{"n_layer": 9, "d_model": 256, "n_head": 4, "n_kv_head": 1, "head_dim": 64, "d_mlp": 704, "vocab_size": 8192, "activation": "swiglu", "norm": "rmsnorm", "norm_place": "pre", "norm_eps": 1e-05, "positions": "rope", "rope_base": 6300.0, "rope_fraction": 1.0, "qk_norm": false, "attn_scale": 0.125, "bias": "none", "tie_embeddings": false, "parallel_block": false, "init": "uniform", "init_std_qkv": 0.0299, "init_std_o": 0.0, "init_std_up": 0.0299, "init_std_down": 0.0, "optimizer": "soap_variant", "lr": 0.0042, "beta1": 0.95, "beta2": 0.95, "weight_decay": 0.06, "lr_head": 0.00496, "grad_clip": 0.5, "warmup_steps": 200, "schedule": "wsd", "decay_fraction": 0.756, "decay_shape": "linear", "final_lr_fraction": 0.1, "batch_tokens": 65536, "seq_len": 512, "doc_mask": true, "z_loss": 1e-05, "train_tokens": 331800000, "steps": 5063, "dataset": "wikipedia_en"}
Each number is 128 + 32 x the weight over its row's rms, rounded and kept within 0 to 255. Layers, rows and columns count from 0. Numbers have three digits each. The size before them is the row's rms in percent of the matrix's.

# layer 4 MLP down (transposed), 704x256, rms 0.147, rows 257-293, columns 0-127
102:141097063153108153093106148096119156096052084148112069125089139118094154080156151073056174157093141094140063123103141109157128114157074163164145123151143087134101123105117102124129115163151152172139133158119132114174126084138148089166137109113135168174120137155157138111158145028162156128162145065182102143122103177156096116147097134120160126087152133148187135142127102166093094150131
101:134093173145099138126188139160113107116170079119160158108114110101099108119121155063108201115153132177111177138107182165092169106102109143113171112102143166190123141177105123142108094079077082113089128078151172027141155181117120117105159097117162100147148102139111069124154138093134146148160131142073129105121181183177116101115135166151102097174102132095120123080124122173138122126121
101:165122120057101096137125154092138159215135117076094148108079106127140147096154107174146141188115095121167139139156186107103177127153097113131126106165131081113152078149064127132159094159098083090056120104189085106127079069130186168141131152151169171145191134167134164158155186172119083064139173065141106084075126150174156143199139152104186146136164133146131079114202104150122123181198
101:192104146145159138106079158095130150127122112141107173127111114114130123100128181130097158127156079185187107140177137085169135158119157122158046104136136129151153041152111172137145069137141108120160169112103130138115138185140151088104211104121062100159109214123118203152148095074175123149099133104049169152123160101090099113070152171146164081110106171085134175149125147128091143118136
100:203137176118114153109115085131110112091160143153082145072155186136121079093142106071086139142143140155111125163124135142088178159139137131160172170094106149124164068127121079164130178182141120177116116115090071066091147151173188114134093124107059156113140121100101103124089168147070149117072182037116109127127163128054079161094148159113125124125094111080177108095089106145120102152149
106:207114066126169123147140126155151098101140100177084140091167138176096115129129107150104082104105102148126156160109102142096102109180129149123103111116155168111123159132183080189122145141081109089138113164102124127106187089152193164119122160142095116140094094106095058128104114124115128132152129140064175117133127145150174125163087189067188157178122152138100161085074089123091125100155
099:105108093136131160156103118182096131113097136160147108135098126101177120124139131146099091074053183079137195119161154113116114114073084118127190134094148139145092149109136107109165091154137067116100124132140106172193100132130060187069116070174139110114183136146145141117085108183107118135103190108174143136152102124133150111156153165079119087088176176128137071116115128142144090139133
098:127131113083102100148092150131189143127100202133190144068143142138110087104129059124174092127098123143140115134154146173168092118128138142173060149127140177095133149178125139132112103135122144130100100134153138118112126082148111076108168151125087065174111141101098083137074149095086141112173078135131146153164078153138151095120154160145155106176082072095147165093109162172143072157077
101:051156093093140128141120178101153145114152111118228130106124117096173092113113128177189119136128150120147124189147119137167111140119140148123126162127132105100113130127119155139163132147152105112069126132203056093120108145187111106160123154118118147132132156112100152104102107154139096151109071109119152093167185137068088173140142130105143094087093176179098151104162115134127109098078
098:087163086135163098192143070117148094151151188172104090114149182123109163114153166141140124170118176138122122206181180131091094182095051140119141144118152172117070153112158072103142186127108148127122105128115161143106088132094117156179095147126112112121138091162124140156130112136131187150126113087155143111138078149146134114166127124133123115118119141091133109115138115096171139145114
106:123112142136151117102155105129192159059118126172118075124143192196074087074172095112122132132074132125180102129116159090162108096119135064179059120122140113101140084089153085112087050143167109094145162134075099067109153141132129081086161151127093099079086177107143113114098126158087144140101179136161177113150120162159070115150109154154121063178124094199164118121151145117058123115129
103:132172133206139169139185112138182138108107112144177136091103119111123094119099125109072100108146137118187140078100124160093157145161155125143116129114112148176137103133094102138107168067116126102128136121188121049130127143069143083135201150125114122132037107145154105162189102145150149105129107157118135111116088099205246156126172106130224058162103146158120102110163085153120157113106
101:119163153163156125106161089123117143110115129154147149071161194152136181142136124150106099121062150160146104128129165120051183122107152088139164131098168169124130075143161103170141120123164103087081149117146155085100121133145200128146126124109169154094138066097102123133155124081092119105106106128167127114096119086155136114148177140124105174159121078151108098191119091097165190102169
095:116197147097107077150127114143085176117145146122145060148147197104112135125133105187134132143142115144154150113092173106094109110101095107208200134167111116067125118134157165026165090154181047108130206151114181120107105125081127120118114108101061145127048082207101137146164132136107127122136121146150076162129151153146111131096120142157109151102134078138188121171129149148086119098101
106:144116109160132113220106115145103203179161096103138069099152134153134106165167142117119156114133119164160126156163090077108120105200145130152125124146174147120109131104147129119144172120104132176134130131069163103130142079120105082158173076120074104113113184121151134114173056136107103206067165124131153144106085125140131108146150174136117112180146109129078133178078120144117153126066
102:150104123139066112134122134061131014114154129125128114046125123137156128088118169108152068170120083144171130134150061107125119071140110127143119088200153135114120129126132139080111119179058153083130054111163117185154091070138152086093121109195118117118186169115120073151139117171165190110153121165121146112116114098172134107139102142143104184119137088088116129138111179130154147139141
109:099137134158157127045151076131141092153191167143154102166089106122194093156125099141101114115119143090153155112138116083099159128156139170122097115143117143148148113133142088169071098088168178093160081149091145126181165159128111180182120142148117058096123119124084119123112151165069163113108210102128123207158142124137155094089187048148167181170130078110112157126152099138103158065112
105:135152086141155159197181089115103114128133111160166178077118155173211159154117084150124096157117108096115093104085150149107120201203131175140173168138115064134123160138102087102092123181121120083103195106151185143154063132137106126108135186109161114159077131088071161102132101114096155155121080088111123123114132083176114147168140177127092140124110092169165109111100090156145093082039
097:107179151104156108132129132128117155119075133124159097145152142135129193087160182154082101117185187131096150168143185145128145181118109144124194127172122145135176175055113088193072112149107176189126082103097174119117164102126078197144108136117134129163165140160131110102143109150062150133056105125079150162160163113077143128168142163179108075147178092102131078118138123118197147151125
101:125152105105110185146091084130036126140114164101148149182107113142093145102060122180108079124114148157110120138059105198137161132150115131178135119117162101174152102081172106060161110161157197159160090129034159084137119099153111140139121098133155134107154180124123131101137087122138136143142152070116160141160137112150131135095075125108154157123168122137101156166145117072092134186103
099:105107080118155091156121138105066137140131116152114140101189158159104085112209117136160143164123100124134114132121164140131122175154118139114160118101080181134173185149095147139069115193100155173148104131057121141121135159170131129148137110094109087106137089096069160151137095137173096176106169133132115125161080156142114151114056092108087142079107147099152126103140173111151137126161
094:142101192147185112085117100118173152092091127126115092198102103114123132168140113118084151051080152134106130122138125037131122152154157106071131120158107142118125128097167123111094184104119111112169136111128151129158135134128116125106134159108163078116102138110119190126115080116215092084109110165132147157198145087136117152110136122069177170147100133087131103122152227206105087207136
103:155179147107085177117116152113129142187147074138096157115139100136064139146132138192143143109129097129092150117114112108088121197143140086153033132091097098149124119080108119106059108177123187129122035175181106126130096080131190137104185174117112150098186173113091186113150147115187142123087197162166141109133147102078137096132111103173123178092115154184132123138124156134138175171122
103:111084108100195133158196124095139103098081151061206121086128079119136144109239093130084180151108064142125166130104137137094084063128141085116121094093092161110171139143088143122142124111055143081128088126181122124164102156082162142102137215086133146130122147165120103157133140100135104156120126145130131137074129148138149140112102129118119178173184091155108095133150070103092142192124
098:049131144101155148100097067098132106091077113132152146142169157186101143124134139144158193113214124125122129107089097064097116102121147147108144147157108183173089143158152051087134097137164112118099151159085095187113153073104115130124110115082115120111174077148107126142100153116162183080097119099116149082108087151093122144140083163128119104152199129122123082151094101142084140109152
099:088149107149130125103095146115077119092131190144075129131097111137122197097177144191118106116076206086196152102128178034143140172191139118089143111155123082105124132100122068116116082111163142127107106126185147113118103138059111189074144152110120117112134156110136106104151107109131191136122115118107123086127146169156151107149119118121099167111117073117063184151124104123176087153099
101:125092158151161101061130124161089124152116136129143123155131145063175125135128119103121124163151114147146154171120179117081153137184120099134101096121143143101164116116122131135167091105095132134117137115159127125130146118142164121082139136092091131092089081083136134170129123102168129103093211103083132107164166126121102066125133127111060122183111175167133114176115111087146133127129
097:179101112163144161143130150104153146147116117158068138138164108126096076131127168101111144092111074110137157112130077135133100102139107097164118139122106109103155106133175099110114044120131088119116132156155104134147123122098131133014125092131053135113093084169155159124134106125131140134166153091102113101160178138046109130074210123076112216121094129207076111083169137121140154143155
099:119090118156128157111106185098145118028117148135164135117141168116140145113147083121093078107094198119132088103105092147164100136149107102159085140093117162131137130115112125164117248080138193126175122160099140078078128122142086115097139136115113085141115075111127150181131132093098082145125087106122102121151092127153102110112178126137196143153102124101161128086136107130132124061125
097:187147157145162104167073103216104196159140139086122154179197157179119131154100130107150140101158208151131138171093120091092147110095149123075120151134155183120124164088173113089135158090129188105151152143135152133063125124154138074113097154077121133096153146137097153131101146101102131132107079124172135190195083179086137153161146129122117087115161110035128094119155128110102162168122
100:130128103116116106137122106132121119134172162139167103148185150115118151123115131105112106129149120177068183136137089100066088145121155133121125089066083136099132116117117042115074122167159160155182161233150114106149075119137131145234132179084113113136150166099121139105103134180150163111080184090151137111147170096115140130091117167095140109080170110105155116092108176113172097101128
097:079119170191151081167173146139134128121116133083129127092163162147130174116111140143119163173123065126117097131079094174118102117169198115135182139185146151095126134090125111094097113122114150096135179138114142165118199135090147073159105114090124127091143128170094082124146142112099149101137108111106188134065116174178128135156146187168107156148135085157084142119130144114168105155157
095:126187101182112182126116134175148178122105103140132127139147143132135162170144145143136061130112106150154124111137106160097179133109134128094111137089100159138069132153131149111058084123130152036150125113180136151088134188099138033140176143182148117138164102158133184133058137123084197166124108159120102075184138141124137154123148126141174071144125135085206119071122142144097158152110
096:169171137097174133074129088122127149095114201148119095162191111181125195121185135090150086174125148159115126117132161105130105055106182121179137095138107068120149127119167118150133101081135073093098094127132101130167090127117143163143138082112174109091155179161141082217176124127119113082128109140112119118118112065102130121125149116143183161154171071100126118116099182149082125134101
099:164128146046052124138149137159157142120162090111093158157156129146115079137057125146132161086122108138169160094106111136149139083176120109081135152094114125099147121115099128149149159094129128106151139115110047122125094181145146217146162103123113145123123172113080118086126136137130139112174174151166129091151103125118141146114090124077116103157140104169109164130066097112145100099140
098:102121111138203099132091152111139180103178126119096110100090129130117115139164113109131081100162088103075084156114078142085140116055141105038081132168151110135142157202105128113121099173124152057111106199150095107117062108122145105133139151104133105153132143158137107106107071082097145132154127132127141162087152180148144125091130123116115186137148167084125161131163098115101054142131
096:057174189125180124138122152115164102138128109161182131122082155148181129153155131149115151123118119135146144139161092138169090166161047105141124146145175115135055101197090130162076151098191144124131126069161111168128157123127090132092120157094144144098153139084068121139158169150152216094169175138158153160189134130153137091164139146102191075167153124079135159143160102056110154132122
# layer 4 MLP gate, 704x256, rms 0.161, rows 258-293, columns 0-127
092:123116119107071125159095082070104128179097137143116099146124128095174138125158175097165150151083172099200114123156104132135130100162096104147137120199135152126148066146160156195108153155161108139129116130022137160124117124109156113096151096194058155109133130064110188109114140144143133129166058186168138144164181146115129111137115120107143148143109101174140161101137105125072103127118
109:122173132159213138111144102101113107189136078091139119100091147103137093142133132177129132095167065135124167138156218099100193149137115168101197149198113080136171116110087103116144058096128143152152081144130158156122110132151158115117119100142108164098082152116056166136096171232149165133143141079120139143093126145146122103174150187140130105066105120099143164108150163136142088122165
101:162145153180108149143127161206104102169096118156099103171178155102114111111108102144095147164134143140150175120143136202113139122134101122150119113079120147106171108105125143112067146172088048142095128184169080152095169153125063153062162098101083093132096187126139146178122093143099116176096139180112173121163096177110153179112153174099176144104126128171166147167169085101040119166120
108:169141133106095116145139163112115169109144121097083135130127136081196093131098084076119146128050124145125104128175090153073127076122182145130131176097171041069159173082136175073069035108103144159189069117140110168156135180100089135109121140140156140139124129167189102133088100152148140089135104138187179129146079109131159153111122121135131151109187077145085102146204164176147098114125
090:064091146156121073127174148076112148133151216110140138110119147093135080161149161133231136153154136093108131104122136104102162122055160078101138166119111109137104175153099154053084080117118142177107111102136169165153138126111100102105126116118145095137155151078129166126173126159107096123121135103234121110151157122098094094092091128139057114081131084120152105131166141166185136162073
103:125104106125117184123109167169161131153140120087047129143078100085134159115086081137073196168098091100157067135155099139120179151100128152121119156083187216105155127198110096107119106155126158177103113119111080119146114139125161129122096120062062148180128138141105120146060103108101133123119156141149157095058115127117079131163104156094070058112124146133214165175108151114163117156126
100:087091203130137125123130141136057115099091144110145119102131135146150091122111005179205132070110085129098114123151149143182164168162098123060081144110169105118093184146126158111141153149132118115132084064165123111127153141156133141114122140143095074060132111100104129126094058115168100148130152115098156165107085174168070133164065120146158133133130187141099190085110139139083128122167
098:115184127145126137119141159171170163111094137134213138116172161104186117192127135103070123043159159158143061169095130125131098175154097097198120069116101171115124124151135067090179077129105093099130137139134118121162113120096116109110119125132132107102146094132082110102163136166100143150113188111094097165108120182113096116115190114159165103151096156118104130199130168103194169118085
105:128156105084104138110114185121072138172139164095119139151113151084141106134137126112194108100143126118154110137140159128092137101104154149146062142144157076152163125131073125151124126125187139146084096132123156087146152176126112121130109158146074210151122160117124141145110106109152144109046133124169178153133120112165168078108122143121117070138135133134129178072099179204120107101127
105:138100156144077135110121096130101131080112081153124109166137134108110110117144148133122207076117170142163087153084065186176080063121146103055108114136146071145113142120111158132172165200140083133097093138070155069171151122112119114122132140130137112129156153105136117107100119145137105126149082099123097105132115161190130133089151151098141163199072116133103193092092106123139068118136
108:112130159125153070119140126148094118146138128108183120138131131159144128133135182170138072152185125121142178107149113148122117157148151088179144143171150105095111091133110136120143174120156137156136106122116190095125117124071179148074070181163115113124129128158143105171159176178123110116133149149166089143118105155117127109113155124170125129064148186074123118096113166143143116193139
105:131127140094132161170196115152124042182179091119120106172125130163120083132116159178108134104122105099177131106132173107217057138125168086160103164119094131104133130143053137148112168139053147147137123106131114154174145114136109122123101104173163142158109152172079133173134112142140198176113183119095139136142178059101119139084175140133119148144122087172166151092156138157137174199088
100:075130102071064123114152101139217191144123106149139145102150131091081118133146068117127131129120120135106154148080161130081122143114056101118117082078160132182162123086126091143130144127144104034073123162148143118144177082103119117055130160082132140082193184139109137103173176110140183136151150194124159175074165116094150070092148164137136135123085136080129154122086099086145158144161
110:116104170140135099127138136079090142152110152165147116163065139196119124120100136118135131099140101106153090107173183153079100090181125145078084147138155078144137082126108089160127131155155092149115153203161161193109176134169137124143167141141111135173090161153121108090126059119120104137141106132118048105158112131105109211169085087092155090079111164099132054097093047147044137092160
099:106098134157151167126094079142092135135139151148124174134142198104128175145123090134117131116122200110148128220152167164183120144140116133077087128133130138091167163103187117130149165079115140137098088093139139098142135153135135116165158144108107120124151177151150173133143140128085208182087179159099184156153121139097078107074087149127114089142116153207097114127126145105163178090124
110:119091122163107142159113113133126170135126153219167141123091164155098186099181152094151171144125200181154072146126189104142141143116133125163113131107183147105094141140122132137130113117128139115183115173118104102117144147072165094151164122138092156048143085192170094154122188164148145154130166161053086096063113087146107121109068125142114137141161122107079178127198157090060097110164
103:153100126134138108149095155086112123155133115112132116105176123139153157090142123185140138106102161116174096174177143106052125184143135154082075125166103087124083169104112072145140128108113135109163098134077189199144119098073159185085125094206076072132125093126150143135150128148165082093140176114127147152101087138157186170125118155105121111163117110121151160116152112173120154123109
095:189071116131147098105143143152126097122143123122162131164103091105094133148067089091100147137130121151125136111177074176102118181048167154177109137129167116097114124161137150097142106079133096076064186182144129113096136137099106054108102138105162113109097154125096164197132122107116140155156169161086130147099135158199139132124150119135166132107112131158121173172123165093142140115062
105:127192124158137118142093103142171144144184085086106143101152099164129165172151061086149133206168136057186209076126169109153120148170156101125180130131124213130102186171102194121103116197115125154089143116149141097154057093152065112133138131162162154115124118135144104148112154176093128147113155151076114172150137124031129104141157082116087130131114115103117133088169138112096116086162
099:148101094116161098094080093148101119150144165118127124117082145185209098100166181111080142134111137138123132147065136068090136087108113203104085119117132113125129162176140134137097150077097123166113067096113137033118152163085134140128134183106114131081159140120085105119102136057188131085144079164089124100169136126174112127151199142112105185132120155102189087098095106147123130076150
103:168163149091169129085136138103134090138122106088164118138129132146149093172173165139095102129085054122145114084064110078128145109165093146121114105116151073149057132134133137152133122076115165145150132164139146158128018099100138185129129158112148107077136160104153140151124113119131118108117192091098125121120099115121131156097139109161137177124138106142077133173118137170122106101146
092:124077169124128049090121149163087141129082173122142096191064115068152109076147107112114106150125123086205073146058125147138102108113135131056162099075108083101135130101098056133105127114105115144105107159170144159172147146153155064184116079137168129157108112137123069138107098169092094102145157100123133091143124125133112189099084088171083107192115177115103203105091165165160155133094
104:155120180119131115087105104147138149131109080143137061146105098097111131124179125143121109196119082133110166131145167107138110141118120086090130132090131126135108138124145044153152192106093159086076074155139164099104124128152119136056102120086144101132119149173098131132138050124118158044114153126136091047208175176151118104118108093075162159141073183103115115118135142172154154119171
096:089101171104115128069128099154169098121118112099106128146091147119198114166117123139108136158105066149142126148127070156071205202190101133132088145128170126106127161111190199098198132175151162136147160091174098129060175097064127140139151094130106175134069125146130154149161130134181096130137172115154150141162176130152119128179136151127153205114169090202154095155135150135113119087173
097:126145099193170124130173156142119167106091101066137179094185099101146107132165114008078158119141184140144173139138117157072113101080143156146063111117097093119132149117122133137170115127096114117095160146132144201105173138164129085100128065135131107123168093089141110143119071208146159132140162117152089067085154133088122174117071101150145136132097095103062119080124088158122077153158
100:197122117127136162096094148125106170040120115127157109120087176180160106121122152144162135142076115096160126097122154151159087119104161151123146128122137154129119079129127145169140159124190120086105091140153112150154120125124116101147136095101164071091127129174048134163134182148151172125115099143118145181135138172071171161162126163154140098156144122123122134130153209087071151129063
103:170140121176122147061106139181143151175184105154168139120083153097154198168167177173146062144067120128049119170151154120174087119115190144134054136130090108111142108104126128134115095092104095114164106155121172171145185164191158138121121150109127106164169150127146144163164110182108140152136130100210171106112111156109164067086243143119167139116154108157161152104125136105138156138144
095:126083136175108151121157108136187151130141144122095175072149151087087204096158061120124165142130093085182097117132185100118108140100201096062126086103198113109121120167081159172171147144121084128097139192153155088141153141129098180123113049114118123109160120142105114069200133126222105105161165133188112177139140084131165120137090109164143161137133142078088188120133150163078104164127
094:157118134104112083140069081108170228126144161129091152140121081135095142184161081147142059111109090151105113124193111081142162145116129162121107151109150121088157089080183135167140089133145123114089112101140140077160092126147118124093112145146127140131138146168142070127068105165055127087192077164126125160158125115122137116143136158096192165098147081132159196109158131121088162097094
097:129136076149101088163082160098108174148106121133135123157130130110102118116094095133127108077127159095114089148110083061125201163145067125123091134132143168164136120105108064095065099105137123204113143110135065167107105149091113173076171108120052103104218127189195105142064130152133062094146128105141080116112119185122111112063124119146122124118137157160137119142084142143112129121104
110:133060123172068137104133124077080131127102168073122100175096079145152164061096148127117124120136139173157072142067186125111185099147140120126160069148140165160114165115144128139127144111104110135185121108125059085145101111138094110098112138153112132166083152150096146084168141092147156107140144196126167112056123089161163177126079123134150116142129062118092092126163068130083160221135
092:149107168112166177024115116081113165151072091100150105186156137132026139125104138141149161138155112148077110123156129156105170202162096142143081073133141072119105169178131088112138130142138147087161104106089106139138123084125127118147135137116131076139118121167077155083137101177130065147136101046160183135144154152127150139181161088125151115125134109100111150159140147157194086105148
096:110151120124126140120165117117159131122117140104155121166142118144123111112146115112106135090095124150122162108130154135153164144082162143167112140121120157066135134097115149099146124118119127143128131183120135114138101154121187120188111114136158098121094099157145092068166079174165186125105117177147170118067144123116128090089225143106108138178180117104161142134095113152145157128123
104:129123101105101124067074151128145143123118075129069112129168162135106074163069146102125133175158152114128182175156101197139126149100133112116126106130107130135126188115165110116117141117171114107139122130110106150149144210152148166180122099104131092084128141079153072130139127173142158112073098141153097080125138143149093175150074190093137142127141096136129144170171109107077091134099
097:099097143124116193171148124048094129168101141121120077172068132081061156151104117131126182178100154108164128114154198126124070075118113100144153167135116176085126095130073089157120105125112107148121126139107123197141117154134137095143123160119166122158144165148144132116099187074123152116103202158099156079163180133039085098227157168177099169117093127121121105097126155152093111120095
100:106116086140186161124132124164160109179125115080101134186173116146072139115134129119174067164094134049138165089114100101095102158082150069085154120094142153088116139091092218095117148155105131100099106150137112062128105121100143136144182151163133074133086114142069113061101149082159150152096093099160180176120073116156177145099101114152179109113109127168107071150147151148188148119089
# layer 4 MLP up, 704x256, rms 0.157, rows 258-293, columns 0-127
094:102075081111136172164146096088139104140129127090138118169110104139092157127147175146125068134111156169224090128112123149164119074141110183147110141100133078092067178125148195119168136099123133121130119095152149171166079108165150101027055111122125100107105125109106181110110130153080126110101157129034121130108147086132152139112170029110119133066113135141127117124131130085150128114090
105:113136160161110159153112205132186095175128118045121085104109126128172090134150167072166147141112132169154107123116133059090138134088131128064135157087165093123097126086118140149108098124107140089156134056151148144076079166128152122105110117143132109148148089117144071139172143190097154152198105109088112175121191108111167164130192191095073113138140104129120118104152086160066071188134
096:189089158105139112179143144126152123210108103152132108116109118077094238148140120101081087086109108088154132159162063118166082138138144176095120056091103138131125097112153093189126094126122115109132143126116140116093098133130139131154141112148084196190105142150127145142115089129089096136118099135126140180102119061096084120156148103191102125081182104122159124149109150134123178090106
106:088115134134158163129115085092114115144126130131084125114145120175076150158113151154085061110183128106122080149102121181199169127105080118163143087121136189174136039184149158152176171142122149115092131168147139108145113109111140156125088138112130138164099109112119180087159178076099134164081148066111097145073129147127140082160137146151142089101104168117166154149123110058147126054165
081:082068127198114139108061116080142148138150196115086144114141111076194117120124127097119126111137115173146136083150183124104164154090124118117096117129056139146128076126095149016159162142127084107132131137101128148118156199108118115114097059123122146105185157134169150150176145107091127123139146164155154100141111146117129140151177121216095064111105093142102126167116142040114137150168
096:118163146165137168157119146154137110154137084154161128096106157114210067115147154101152175149088122108145170176168156119008146079113073130153144109089184148188136148160111091142099127101137110163120114078144120084087104100088114122127138116130133110126159114066079086183142125114136126135152124123130160124157095085097164123123102092205150087185165158143108149104116121156106111115143
096:127086147152092114114125103145131139083087092125112106169100093154153186099153160167133111134144086082139104131078121114152192126126094130165182160111075104119100076121148033083131156125156103184090147132160194123088161140117122130124132131143116154121129141122171108145171122120172149118135188141103132160106153186127096087117160127188187158076136135114155159107191137103141140052193
094:107164159186114169142106198128111094085084089066142083144092132114155147178131145076172148105105138142167121171127110081167127167149103127149132059115153201062114133117141154094142115054173157106075080109144091148172075195115149126114170132107125113103153120122054128168177102178114097139086104126142106042143166158105133141150101135125153105126150154119096123084114108075120127135079
099:116125154179118115095157119131118073093140123107191145075149176118124141167119106109114174125082135138117098098106114124106125173129140105148179053159170161126197072090133116150157051138167107139126158089143158132140168095135109093136149137144147107106132137139140126188106100119138101162122158076128103118123117123080091138169114122095134161113134152140124126140132100081089117062114
107:041112159145136129121131088145105214107079117141146166139121123092145141092152157192137181076143130128137122143132089160104093120135150140158106084147133094043123115100078187149144165114158085106120103172108071159100154176169179133166132077165067162145137062132137164125106145126108078153155082135168136132165101210122110123159073088089164151127089154148151099057119176106147139115076
102:114161111120156159163096104138103095164097131061137120197096132163078112071073097120068138113166068149126129116152139066142132092099155123172133187182171126159137163070131034151089148112103199102103136141161151054110112138125084128155135111141048185156121067127157108117131113123089094120179125122111135176152152171135094097156139112100174093079118099088118115107111123150113101143155
101:073153113137084141137113102144171135122110148179162134096095101088122121145116090118136142114120093171134138134126199090145088103170173111131131120129102108173092129144127116144123112218053159122215154146108101073114147125104115126204129099169133150078119183172122087098128072176120141097140155198114094097147080164076120173090103130159088120123147079149141190098165154068142160149087
096:126159132154153116131133154112130105155120130118114106135088165151165129114127115098113086124197117121158166130164151133148073094131172118158144109198132113091139188158118121117111143148086148148153148101142121132149166205134127110113102121156098150148116148160079158125155192132065070118148088128163078179153117149135023141142071127107129125183141093170155151112144135115171161110084
114:118151175098092120113132095137151115097165135114071147099204140109092043210138123137138134158146157187164184098125133124108189193146120173193156113165089150118083126072142134125159103111110139166111148135088135159111136126101129111126138232093097116095127176150132101086113100072084156140124164159149103107106097094103133136130111091112118109200143135143157125143136124099202139142136
106:151109143119149127122119114148108116145113180126177197139140158142141121138185118148119042172152149145132106145187158114102126091156185125122081206137164170175121111097188126102132151089107136087136111159103109141130078137138178096142134137127134085141128135112078125087109115131110108137128134139117101142186118124144134140148099156199201108124159099145124188179161110157099136165202
107:112160115178121110116130111073118126129128090076123117136111169164114101165106091102131100114118128050108169127151164114124142187170127107126103113096101098133101103189127074156079105154120144056157151143128169085208158158139128069136106134092134139087156099150146115109146138117159135154089144149212105142103163150108197170113171097121138163103155150125184116198089078116108156159164
106:144151182104200133031134140107142055170155115116094075166089086096164112148116099155097120148152136124136101125133096112158146173076121167115109144160114099200135055125105129171126114145111154090111153168128140091153127189141100160137092135104104158164103173085124156132100134037138188125093150128189157097151102152134115095161135097161142117100135134179127102083119150203175134120093
099:106099161112167150130132141157159136058133136107144062134112094115164094114109071171104188107118165168153107108133154076109075083058097101131042177082117116171147117181151168096159100122183127128154109098116134114126125137092147133137102142162104123075130105127124068140104129142165178120117153144097175072123058106132090122088112170129147109125180174155103181155096114123131106079124
097:086132104075110118166130134103129152138114112121169102180132112127148121153083163107127190133122120199070091081086114093107151112099168121167129160114171172083099104114148161136081062117151092124122127095165148161104123158174158190052136157078079132160138064116112221071125179124115149109106108166143173075150154182165168083138099054160130153127138135109172142047138106118106100097128
095:130131109114124177128203191057128099143075119108095131103186145098114113099150104161120127187135132139194101160126071119152133169124157097108132150192109113186104138165122112056137128129139195054136122125135127139167078093156183146106177108149102126126115084126140085107106157182180109054063166117157140139119118067141096141114175133139107128139129097123095097119119136119112161122152
097:142136072106122141154085143085088133099125127147112062144132128202115150086108153124155164159112106112104141134150173181145085111163105074152155092200126143122117114059103180130092151088123100195087139092151123076165144179096127129148157095168110090093170127108100118130126118090128138129111056129132079077139212090099101088086139097109111063094129105154098111111101088106187108148086
097:132074213170091111136160180056115125164116168134104096133123096146114065105086163182142143098122177063156093171160117106185120070117127131065105069107114132131139142144129089136093139132145155162156195161140090118076147116070122111140124110107142135149135118050136153158078098144159125116088145126224137115173122149096130083099119110118101139084110139141186112141175153146126083088115
110:182114180132136144143161132143107177169168095184160145137114125132137156062056185147138147134128203154131095130155119109131171140125141110097149143133128118138105144119131092146106095195155160171121111022085141136102105095135120166150092097127117134181135114175095082107133095127098127199139105112200108153124144128161162078087146164129129130111148146076112143087111163132133160098148
094:083155102171060068123090111136153122121100109099155088165103145154162102124119104066116127196078137127101130148122136166115172155175149123148151103124154132134127091170151146074067149159171107096104076101103157155096179097130147103151139103102143151175185098106134094136112161181154078137148095088142163125102154101104162133186147225123168155112139075143090070176133093166146136098155
095:153102130069121120139093134144157171055086146147105098190113110127076141192078177088139061139109064073137128172088127118135100070149083132180180098118162143141097158152107147127130126131162116115130157123135105040108042125125126209075098146052151119094109135136085158115075142145097163147104129167138105151138110115140163137158130124118103104138115132107118147124090124088084170131106
097:112107185151214139167141107134155140149154145120050094122175099161167149128106190053097104125168169189124091082144122073099125172123101168111164122139139137109201201075164068121145116089132179158160141096153151117096097064134134104083124165168082138113147108165106144117100127117150098097118152128107155144110125142110081089156134154125064089123131135093133089095137095089153075189138
098:189161096118086090133065116126084100074100137140164136087144154140125128133178183143176117213112135112075131141145128150152139049185207123150142150121102125140096125126116139117083130156136120115144161143139127083136175169109147108105088119070135145170143120078119150130182119095110173161127126149219144131092113069164136151133080181151194108137108154095163140084118153131152195133101
099:106088111117140125094132108172162119079138141122095146109144134138133180152122144089150135085079142125136095124135110179123176159194095147151112102108157116099171183096124188098143152142100125141135115129121099074091130148080111128085156130124143157125177158108126107042174105117140137177066174139057115085040092105175143146083163170116170075111052114048152078100101134171171110080140
092:096135147103070143176104063189173152104073153133129134129145146156125137094150188195138133170142134138114081163158123153132055153098091113142159084124123151152096146132124147097099141114113128181111093060167161155165131138126122097102139099198085115141140119111109117199093150152136115070113132166103148116172102138115148159118089188123095168129145119061160109178166165129148101103093
101:083146132066114157115131063093155124134137077151111123118167087138100087132111133200084156148137170142171146169186131130154076164179186123108128097102161098158105153117114144109110131159132141155095150144116111124056096107137142124138138118067149114159145188141095094108128164108169120148105108116160131159072088077106089166089126154138104140085139122065169210094082076106129125120112
106:156189098064153157136080136145136120139111160102167141095152125112092110151106093055139116171104103175120175107187114073083052109113114130106158112090127087131122163104147134129179101114096135152096109200151196118150139157107158167118183113094157100139135133084140118134140095116046122097103116104124160183141071145126123201119082158111093052178089104094131155160160143149145090146121
097:117093088131078107090128114106051141152181168105144173173109120124069100169151104065126116161139091114074177078102091172089110085177146141145180113120144090123156099163056132167099145154111183185090137130126169174150089187156113143134087168120094088142114103143103156136126135135083126114134081133126147092123167139136128166124093135165161128182113157166108140152117179121106064128131
090:149135118089080108106150154147170098107096165077107128184076197146141090153165104061130057163098084179121151109120124080167129171155141145108174116109132153139146184148078074126150154158096134095123093123110162108129118136094125117153100148132119133142186139120130123144121146139146096148179175123080133140118140136142141141112092170157126075115140136153180094094169118143127131198140
099:119169148144123113167088114121145105116139162133138106173123111105099120132139105137147122120090164140143171134132129082080195175091092073119145128176090154122129155137148135150083156093154169167150112145157074114095124072122170120064143108116203129105165100169119134107105097070140064098099094130151157157116128116153120057089152098147150143143101074073092101092144130145200093196098
098:168094134089076145083083192148130184165173174135140102150137100113159139144118117201130096128109138077138085164108142124105152101114179098167166205175108116090130121139135119146140208081105161102134096126157127160057108115091176119072113121125147220103174094172169151141114140181195114128173079131096085081107161127102161138118086082075135141184099082150187119068117100108103144176178
100:100147085088085086094168095159146136135125098132061101176181113141133108119181132201202119163128128107142137119116098108114165091148122074113102127132126144130100208052135162067203150100164108077092093224129155167121145107142134089086158157163122103114093073195096187133192090174114135133106085143121146101148131149096127154112124144172158182111075161140129126081129156100148130149100